Weights of a small GPT-style language model, trained from scratch on English Wikipedia.
Size: 11 layers, width 256, 2 heads of 128, MLP 1024 tanh GELU, vocabulary 3695, 10.6M parameters.
Architecture: LayerNorm before each block, rotary positions, no biases in attention or MLP, untied embeddings, normalized queries and keys, attention and MLP in parallel.
Training: a variant of SOAP for these matrices, 421M tokens.
Each number is 500 + 25 x the weight over its row's rms, rounded and kept within 0 to 999. Layers, rows and columns count from 0. Numbers have three digits each. The size before them is the row's rms in percent of the matrix's.

# k: layer 3 attention key, 256x256, rms 0.21, rows 24-43, columns 128-191
# q: layer 3 attention query, 256x256, rms 0.226, rows 25-44, columns 128-191
k24 091:527512456496501519490542515493464506515474463526466483519523472498479499486480546469503499568521510489529488458515539475494494467520520525499516564504475541510536498477474477483509523464491492
q25 099:548526518499493452524517477516535514480453483479509524490482492491500472470518497472489486474487475543465472514542466504476481562504561494515494510459492490503521459482491458503486484508536525
k25 115:528538472498536531481494508459509506505530513502512518485528515508547540506504540500531505485504493516491482457488492462521503503520478502528507516492513504498492499534517512489533516535510492
q26 101:532512507536484503487506494502509488475481516464491547550502472465498512570471489527454489480515511487467511459487498512521527476510437489467543509508480491481527527463505535508498476478488538
k26 106:520547480517479493511550518489508534468508484516495535515504459477440486473527508505494487532498476533516487490532461488501498542466479530531532494460527496561489464520506462493492513511512495
q27 106:442464493499518496493496484494466491511463496482545494497492525500494490473476483476465507497550489504509481543457520500485460525520470503542495509482538545500537475471528508537518495484514478
k27 103:464467516469494493535531458484502496476473532464535518488504514492492524504505538495484462490468477518549523469521484499480478493460523514511501514472487528487473480558481490552482460517465453
q28 096:518532482518506493533481532510518502542487469467485495495520496523477473476515526522549520491517497504518509529532497474546498538512494476496504473496524489480492525479449489461488528485468505
k28 115:497503510467504485515508480510486464447461509480512484489516506517521489478528510520504483493494515552509492483461469527514518483494467501497502460477494495537454447479526485511500469464540502
q29 103:516515489493490477522486490497518535494473462481477508511478497480483482525536491561530544439516481483487479498479489523547507495528468489502508512502504490528528496560543517536480464513526493
k29 104:521510499476442500510534555510545500505531513499482474506487453528545501496485499533482488472468485508483529501494449500496519467538543516471527490538516477564526463514517457505526498483564547
q30 104:468524504489473488536508489505507493537503494513512469492515529505517505513484501483485496535528468471479482492507502476548532527561485521529462496553534521488523537527495503485527453479489528
k30 110:520555494483502511478507542465487499472492515480482515499496470514487503499448499491479484489484505567517496507451432491496469520522508503491548532538484486446435505550490494550495474512516470
q31 094:479494507523514468533531490541533470485490532528504486492510533508470483500441508477474469540482505503507489508494515495497487519519524459505511493489524533464480519491480542529517518502514508
k31 101:491514521497489533523514513467524510481485454487519453536499472512514474537484522495444514498488491560485503500482525526483507499507471492501514513506532497537498472486513507539500482463546531
q32 103:461467515523551498496514518521528495483484502518485500494509523540431532475524509486556479449489477450521504453494491487475528465483528521479554487472504471465474479506504492505494519505500471
k32 100:518523495518474455476519488511520512451494468515492485505558507510487489493494522506485482477500457486533524548509472497489481494541500496415512481489512515478498512496449535521500487517544493
q33 104:535492491508492500483487515515475458531509504469479518479521532469517488440480473513492511509448496483505490467461476485539484514543510528509509473495518487501437485509504463494492480520515538
k33 103:477492502492528503532514470554560468512483451470517483457480524552520489511503498511543484499507524537478485512484519479477483508487531481555530507498503517514521492483463508488465487499445531
q34 095:490479523514461501499514492490500544486492492476512515508475538471465497491454511484477587527507508527539495472478478548542514506504429485494498495498466514485520472508528490494504516533487459
k34 100:547470453517459498524491548460496511532490525493502494490457547449475465505517533513531504515519480499520453499502503536460484508478564479513466511520482488496490490493484506489488475492506527
q35 099:483524500493530482500488438503536514451498491534536520508506474457507503495532508534473518529502475429506486513467478497461474439539467487491533493480483526513501519516495557513482508482470520
k35 102:505508500491512500479507503518445505480507499516493483494476488530496483543467469495524476455538465525500479524527514496517490455491493514553477480511518536498517519497495473499529466470513551
q36 107:507494525512474480501495485489459521485537488517460468453493484513522538509523530504485508499503461536483492452523500423526532511502468491503559473506509506548437485507496530480488477490527514
k36 107:505481517483510485522513535448498494499461528487480485473525500493493449502511516498520481498502500485461501509500503524484518551459544466525507462498472446526504494497510528509522514514510479
q37 096:473519524461522512515533501497536515516491504495504472506485499497497502484497483534514504532481517498497492524472496494512445495503533476499525519491505526529481460451517474482505472500560420
k37 100:536511451505475508498481498478451473478523500535543497476523489536508471465496499439509536522504499509493486478453496539504515540524498502518521444478523468513514525536509502488520544464483506
q38 095:493463514488528494483448508482487431504484462502475505504522489473486517517487519500524522450510477481453543517497470511528519519520539468500517469507515498529489522491513494499483501486502503
k38 096:507500484475456477512477513487525544482484517509555477544471510487503532526499535475446527506485472498510537506459483494462524492512505503486526441467509541526486512480517512495501532534533497
q39 104:511468510501494504502483496509513488505509553489472498500448464481463512449483494540544511500505487538513489510523529494469492501517497543453505510526497532504496519498511476462492510540526507
k39 113:499503535517461495518492500496476422468492464496544525455493483466490476517518505457481477470513486503510534523461516515498510520464472476500521505486525501526458432510536537533486486493500538
q40 102:502496477501448483487524539468543514505528477470471515477507535493497487468511509504514482478488484461457491521493483487509512522464513512522522511542499511471485500506508493531513531501506506
k40 095:497519503532498502518496502503442561500469500492484496499480486501498510508473503466471473496499495538546481488497514498522510513432492476489474509478507531517511509522519492481486541500493511
q41 100:486521509516468505526523485534510522523475505482502514512501501506469450483528564514481512500559510537453477456514460545503467462527485503529467519473529500474502522485487515486524489478525496
k41 098:516485482505514522524524522487503486496491468499494488462478521515482510501500485459516491502438540495459522445498497506545518483523474517535511465520515468502485499497505538478510503479491500
q42 105:518506520542489435494527459525505489495548499553474520507435535464512521495506459497505451493508521509514481483541500487520500497504494499456510509501486504483497471512492485490501475484482480
k42 107:510494479553504524508499523492508483497504476516509489494488487487513519464466478484490445539526459541491476492514505534495473491541501523525478481454469517485506487452491515516531465485501475
q43 100:517506497508524498473501480465498540477477561479504458498486473492506487493500541521546484486496515501500479556494496485520498505493486449482493493512504500483479477474545474529497524540506503
k43 105:441496443534533500553469512473484486531438467521522473479519480536552497479481476474495526527490493496484508493489493517476517522540499511586507526523462495504496502499509500487548492516519534
q44 102:517469495501493459476476495467497485483477483502497451527500435510491485516474476500520520477487508484489523460470476526491505500498468476521497540509523503494513502533481489486498496469537535